config.toml
n_layer = 13
d_model = 448
n_head = 10
n_kv_head = 5
head_dim = 64
d_mlp = 1216
vocab_size = 8192
activation = "swiglu"
norm = "rmsnorm"
norm_place = "pre"
norm_eps = 1e-05
positions = "rope"
rope_base = 10000.0
rope_fraction = 1.0
qk_norm = false
attn_scale = 0.125
bias = "none"
tie_embeddings = false
parallel_block = false
init = "normal"
init_std_qkv = 0.0184
init_std_o = 0.00362
init_std_up = 0.0184
init_std_down = 0.00362
optimizer = "adamw"
lr = 0.000716
lr_mult_qkv = 0.4
beta1 = 0.95
beta2 = 0.98
lr_head = 0.00568
grad_clip = 1.0
warmup_steps = 268
schedule = "wsd"
decay_fraction = 0.804
decay_shape = "linear"
final_lr_fraction = 0.0
batch_tokens = 32768
seq_len = 1024
doc_mask = true
z_loss = 0.0001
train_tokens = 440200000
steps = 13434
dataset = "wikipedia_en"
Each number is 50 + 15 x the weight over its row's rms, rounded and kept within 0 to 99. Layers, rows and columns count from 0. The size before them is the row's rms in percent of the matrix's.

# v: layer 5 attention value, 320x448, rms 0.0162, rows 189-191, columns 168-223
# o: layer 5 attention output (transposed), 640x448, rms 0.0359, rows 317-319,381-383, columns 168-223
# q: layer 5 attention query, 640x448, rms 0.0214, rows 384-399,448-463, columns 168-223
# k: layer 5 attention key, 320x448, rms 0.0218, rows 192-206, columns 168-223
v189 085:37 45 52 38 32 42 36 50 64 69 49 66 68 41 34 50 28 41 52 38 37 12 08 48 33 64 68 30 46 36 57 46 57 44 70 59 36 43 17 62 22 40 44 56 46 28 59 22 40 73 56 58 48 58 49 39
o317 079:52 65 44 48 62 55 45 58 54 47 33 61 47 38 20 24 54 76 41 37 70 57 76 48 71 36 28 49 55 26 41 79 33 45 33 57 69 43 37 64 60 36 47 71 59 69 47 61 40 35 45 64 42 45 68 78
o381 085:60 35 46 57 58 18 52 75 54 72 36 52 57 56 44 95 69 30 34 48 49 55 54 47 62 55 46 45 61 27 40 56 12 58 61 54 63 38 54 36 49 65 32 62 58 28 59 82 72 33 53 48 35 44 47 44
v190 078:38 31 21 81 18 56 48 36 78 76 33 60 65 54 70 61 49 47 73 46 43 38 44 53 61 58 40 35 48 64 67 53 50 77 55 53 42 49 56 45 44 37 55 47 53 57 40 48 30 52 62 08 51 56 42 30
o318 079:78 46 39 51 39 41 57 44 29 27 71 54 32 39 32 47 59 39 49 39 86 61 70 16 46 37 62 49 51 48 56 27 54 38 53 52 45 54 13 65 53 85 36 65 28 57 92 36 49 28 55 60 41 59 32 52
o382 083:51 48 58 50 49 60 78 72 53 41 36 47 35 60 38 49 30 62 46 43 45 61 72 28 64 34 41 65 55 63 48 34 74 47 64 35 58 59 40 59 38 76 25 51 31 63 62 45 77 13 78 32 47 58 66 45
v191 084:56 42 31 64 26 38 25 38 54 52 13 66 17 51 57 42 69 43 56 53 55 34 45 44 77 68 39 59 40 57 42 40 33 59 61 20 37 52 40 51 52 63 55 39 63 41 70 50 53 87 67 43 53 50 52 56
o319 079:67 74 69 31 68 51 33 57 53 52 61 53 43 64 48 45 38 71 58 73 67 66 64 59 50 44 26 60 40 50 47 55 63 68 45 87 58 63 31 62 36 59 16 28 37 72 37 67 29 62 45 55 21 50 66 60
o383 093:54 35 43 55 12 70 65 49 57 69 57 56 40 37 29 51 38 54 56 48 53 19 67 82 42 33 40 63 51 62 48 72 49 37 43 57 51 39 60 48 99 55 37 24 60 64 58 28 28 39 54 56 74 64 72 53
q384 066:44 67 71 44 74 64 57 80 45 67 62 31 42 54 45 63 44 71 43 99 63 55 48 41 36 32 31 70 48 49 38 46 65 76 60 57 69 45 42 54 46 53 23 52 49 51 47 43 62 71 48 39 55 40 50 63
q448 097:25 81 52 50 69 99 51 56 33 43 75 50 46 29 73 37 43 54 48 71 47 41 65 17 59 56 41 54 57 64 68 52 59 60 67 60 48 32 51 41 42 57 40 80 32 61 71 69 67 50 49 52 25 44 45 55
k192 126:96 32 51 50 49 00 68 51 95 51 35 19 61 48 34 51 48 35 42 35 56 41 44 77 37 49 49 61 47 41 28 58 46 37 50 43 39 53 60 45 51 41 47 37 69 54 43 28 53 63 54 48 69 52 66 44
q385 066:63 68 42 74 59 27 55 68 54 38 20 50 71 29 40 62 50 44 34 35 44 48 19 53 63 43 56 62 41 44 49 51 47 30 26 60 24 57 50 46 54 36 61 68 33 48 33 44 26 47 65 37 43 51 33 69
q449 062:28 53 50 50 43 43 40 58 79 62 64 47 56 82 38 59 61 62 82 37 28 62 30 63 73 46 57 32 53 59 54 42 60 28 37 37 50 67 70 40 49 74 42 24 66 29 41 64 07 46 58 50 42 67 36 57
k193 097:17 61 54 56 59 82 43 52 20 53 60 64 22 51 68 37 46 71 60 64 45 44 71 33 53 43 47 41 43 64 57 24 48 71 48 84 56 35 52 55 49 51 44 48 40 45 55 57 50 46 61 71 29 67 45 66
q386 088:29 45 72 51 59 88 18 46 38 51 83 71 25 55 68 66 48 53 39 62 68 70 50 43 38 35 53 35 37 53 55 18 61 65 53 55 81 57 39 51 56 55 41 47 46 60 61 75 58 19 35 47 40 58 54 51
q450 074:41 82 43 51 43 62 49 56 26 47 56 64 37 41 43 46 26 22 46 46 64 30 51 32 37 62 52 37 49 55 83 87 65 45 48 64 47 31 22 47 50 41 29 60 41 54 53 40 62 42 49 41 64 63 65 62
k194 092:72 50 49 30 53 50 60 57 54 14 42 26 88 46 56 76 51 58 35 48 59 38 34 57 53 32 61 56 51 40 47 59 57 60 40 36 43 48 70 42 62 42 54 58 54 49 51 58 48 59 38 51 72 00 71 51
q387 083:46 75 42 62 54 27 63 38 73 34 43 43 64 35 61 26 63 28 28 41 31 53 31 29 49 46 50 66 61 33 58 57 54 30 68 53 44 68 42 42 39 31 72 66 47 43 29 59 33 69 87 40 40 25 38 64
q451 074:42 45 49 63 58 48 51 68 48 45 55 41 76 69 27 52 65 69 30 17 22 60 37 44 42 57 60 62 55 36 43 46 41 65 51 48 68 39 57 42 50 76 37 41 65 40 34 53 12 34 44 60 54 37 55 50
k195 103:23 31 65 42 63 65 45 67 49 60 65 72 14 64 45 43 55 44 63 60 46 51 79 35 51 61 62 52 41 71 47 43 49 49 42 53 66 48 52 58 58 48 44 30 42 38 59 39 52 34 72 72 27 84 37 46
q388 093:65 71 53 52 33 35 67 33 51 39 29 60 61 45 43 19 48 54 41 42 42 50 50 65 37 57 41 71 53 49 59 76 38 29 51 40 33 56 55 56 03 41 73 61 62 48 56 31 35 52 72 24 56 45 42 60
q452 076:46 76 53 37 55 57 46 24 82 43 42 27 64 35 51 41 32 71 78 45 56 64 68 61 55 62 55 73 25 53 39 22 36 66 35 25 53 65 42 39 61 48 48 41 41 34 48 44 22 28 51 30 38 36 47 46
k196 087:43 32 68 36 35 08 49 44 70 66 65 33 24 74 35 59 66 35 32 47 29 58 72 45 34 67 36 52 55 37 41 44 31 38 34 58 48 53 45 59 75 78 44 41 44 50 50 53 56 37 54 54 52 73 57 71
q389 093:39 33 33 51 21 71 31 66 43 60 70 51 42 51 72 68 50 45 83 69 53 68 73 35 50 29 51 24 37 50 45 34 54 91 42 60 60 54 54 61 65 58 53 33 38 63 59 52 62 43 53 85 50 29 65 47
q453 086:37 42 60 42 15 53 21 46 27 50 65 64 64 57 37 51 48 32 52 84 53 12 38 38 50 51 35 43 29 34 58 73 85 48 44 65 66 39 61 55 53 25 57 48 38 59 59 48 87 61 58 83 81 32 58 68
k197 078:36 64 68 52 69 91 51 60 40 43 43 27 63 54 38 49 39 84 60 78 55 55 44 37 72 61 60 31 55 57 59 79 83 59 57 53 63 57 37 43 50 69 38 60 12 59 46 63 58 46 52 54 33 51 50 50
q390 088:44 62 33 64 31 30 89 50 57 28 47 28 75 29 45 36 45 88 50 39 49 59 34 56 52 52 56 96 41 62 31 51 47 11 63 46 25 66 43 39 09 38 75 61 58 42 37 11 38 66 74 14 62 38 41 53
q454 084:51 56 34 74 45 42 45 11 77 42 38 43 49 60 52 44 51 56 40 33 57 72 37 73 37 37 70 61 35 61 35 57 40 16 73 19 43 61 58 27 41 72 44 52 67 37 51 26 33 44 70 11 61 65 57 59
k198 081:75 32 44 44 45 06 55 45 74 48 51 44 48 56 34 46 55 49 35 01 61 75 52 67 34 48 21 46 59 30 46 45 50 48 51 19 33 62 60 60 61 45 50 39 68 57 45 62 40 33 48 58 50 71 57 59
q391 089:55 65 46 33 37 46 64 26 68 67 30 30 55 46 44 12 29 38 44 79 34 34 65 52 40 27 54 51 49 59 48 57 54 63 52 37 69 79 63 43 26 51 67 63 38 61 70 31 47 20 63 12 34 50 45 49
q455 083:59 46 29 65 42 67 60 27 63 54 12 62 39 56 58 44 50 49 25 57 30 46 57 42 52 56 82 62 34 51 46 55 35 64 45 46 59 60 81 46 62 53 36 41 48 25 50 47 46 34 58 55 50 67 62 79
k199 103:44 33 60 79 30 45 40 43 28 66 75 38 43 59 37 53 22 38 56 33 46 46 51 11 15 48 36 55 55 19 84 60 58 30 33 70 56 75 43 53 64 46 55 43 46 51 24 28 59 29 36 48 37 64 31 57
q392 088:51 54 70 28 40 56 63 22 41 58 37 24 86 65 65 23 50 49 41 35 65 44 47 63 49 29 64 52 53 50 47 61 51 50 96 50 50 59 77 73 05 65 43 47 53 53 57 40 71 23 63 49 61 54 56 71
q456 103:44 45 63 18 45 34 52 21 35 52 43 43 38 51 53 26 15 44 33 45 43 45 37 31 47 36 38 44 44 49 61 57 42 81 70 50 61 35 61 56 27 74 47 50 62 61 20 75 54 17 62 34 73 61 43 70
k200 092:14 52 42 62 48 70 19 69 23 46 44 42 32 49 75 47 45 38 49 78 32 57 66 05 46 54 69 29 36 21 35 56 44 70 55 61 57 51 46 55 51 49 17 37 17 44 48 20 60 41 56 54 27 40 55 37
q393 092:45 35 39 66 60 41 15 80 51 43 48 64 39 71 54 76 60 35 26 57 63 56 49 30 68 55 58 19 55 29 52 42 43 59 08 48 75 28 32 44 99 33 53 17 28 59 40 67 42 47 41 73 37 35 61 50
q457 083:39 51 45 39 31 44 36 86 19 49 86 78 40 70 49 82 44 36 39 58 57 22 47 34 54 33 37 59 60 49 56 43 59 62 51 55 58 24 50 60 29 62 60 51 38 86 78 41 69 51 53 73 45 45 31 34
k201 089:51 58 47 37 86 70 46 64 48 54 39 69 55 56 72 46 77 73 44 75 45 63 69 34 03 64 74 22 54 36 54 57 46 47 69 79 59 53 43 49 47 51 40 63 32 39 97 61 66 49 43 39 52 50 45 78
q394 085:62 62 36 38 52 55 45 45 41 51 60 62 58 70 44 48 58 45 38 74 50 33 86 51 44 44 34 35 21 52 20 32 61 66 56 23 31 27 66 58 89 61 50 29 49 77 80 16 58 43 48 49 38 58 67 26
q458 094:48 47 59 08 60 48 41 33 30 53 49 46 41 56 45 51 51 17 50 65 68 37 50 72 38 51 63 62 48 55 34 77 67 57 53 62 40 60 43 63 57 57 65 29 51 70 65 61 72 38 41 71 36 66 26 29
k202 081:22 36 54 49 57 83 27 84 03 62 52 64 55 41 58 33 36 90 53 56 33 49 83 20 52 40 41 53 52 54 76 34 42 60 19 55 73 54 50 66 18 58 71 54 28 42 43 53 44 48 45 42 52 62 51 65
q395 085:45 60 70 30 51 24 19 29 39 55 53 25 53 31 54 61 15 41 54 42 47 41 39 22 29 76 54 46 64 60 34 50 71 54 43 64 55 23 61 34 30 68 48 45 41 47 79 66 44 61 36 57 41 56 31 45
q459 087:56 52 62 46 92 47 21 53 37 56 54 26 41 56 58 50 40 40 68 38 47 28 52 21 46 70 46 51 69 39 45 68 62 45 45 39 52 36 40 57 42 25 48 55 56 55 78 43 35 35 56 60 34 75 34 69
k203 105:35 36 55 62 62 93 48 43 17 50 55 82 59 43 76 49 66 67 55 62 59 51 71 36 35 51 50 50 61 78 52 32 50 45 58 86 59 37 64 61 60 57 48 49 34 41 37 49 64 26 61 46 36 54 43 22
q396 090:86 47 36 40 33 28 56 50 56 37 20 80 48 47 57 34 58 43 55 48 69 48 55 71 43 58 41 43 34 39 62 69 43 48 36 41 56 59 53 62 32 50 55 57 66 61 68 58 31 41 50 20 51 51 45 39
q460 103:48 31 54 36 44 47 53 51 37 49 45 54 52 28 37 75 48 66 41 36 78 44 50 59 49 53 66 69 29 86 37 51 54 23 41 34 23 32 48 50 56 45 39 46 63 56 54 53 28 47 47 29 53 51 83 39
k204 074:67 47 45 42 53 34 33 49 85 50 40 25 74 48 24 62 48 24 43 64 48 71 44 59 34 03 37 51 63 38 41 44 14 46 42 22 20 67 42 58 57 52 72 59 56 42 24 59 41 60 49 50 61 23 84 68
q397 090:64 50 26 48 07 33 45 66 41 45 43 48 46 45 34 52 51 66 48 35 47 71 52 64 41 37 45 60 45 42 59 37 38 54 29 48 49 39 44 26 70 46 35 70 57 67 58 48 52 68 60 41 75 47 71 44
q461 104:68 28 35 70 67 21 21 68 61 30 23 37 50 47 56 53 60 54 47 44 72 54 71 67 61 42 57 45 50 68 60 69 62 46 65 31 47 42 46 42 50 46 45 54 31 55 40 78 09 53 51 44 69 35 77 60
k205 075:91 58 63 51 23 19 42 36 76 63 58 27 48 35 51 37 35 30 35 41 51 48 37 75 51 49 48 57 53 17 49 81 64 54 53 44 46 49 44 46 52 57 49 65 68 56 36 41 48 50 56 56 75 28 59 47
q398 090:52 61 48 53 70 28 12 55 58 65 33 69 52 52 55 81 61 47 34 44 54 81 48 61 60 44 55 65 47 41 36 46 28 68 49 33 30 48 53 41 61 77 39 43 63 50 38 68 80 33 04 28 48 36 45 54
q462 101:46 34 37 37 33 32 48 66 69 43 36 40 46 32 50 42 42 33 52 47 71 59 37 66 56 51 49 60 37 51 53 70 28 51 44 43 43 60 55 61 50 59 64 66 67 56 18 70 53 54 36 47 46 52 63 42
k206 073:81 48 39 50 60 16 67 49 53 57 76 32 49 55 41 51 27 47 86 63 46 52 57 68 52 45 46 65 43 59 42 46 65 21 63 55 51 55 37 35 71 36 27 32 39 59 67 48 39 58 25 49 88 65 70 49
q399 100:47 47 55 37 35 67 70 52 31 62 38 76 51 76 48 85 53 59 48 71 45 46 43 19 27 07 62 40 48 34 53 42 57 49 46 31 59 65 51 44 48 52 49 55 56 34 71 49 30 53 48 53 30 50 54 62
q463 100:59 23 48 66 41 67 48 45 45 70 71 34 53 53 51 80 58 19 25 62 55 24 45 42 47 33 66 50 56 68 64 66 62 44 63 48 73 49 52 41 71 14 36 55 68 30 65 69 31 52 46 39 49 49 61 42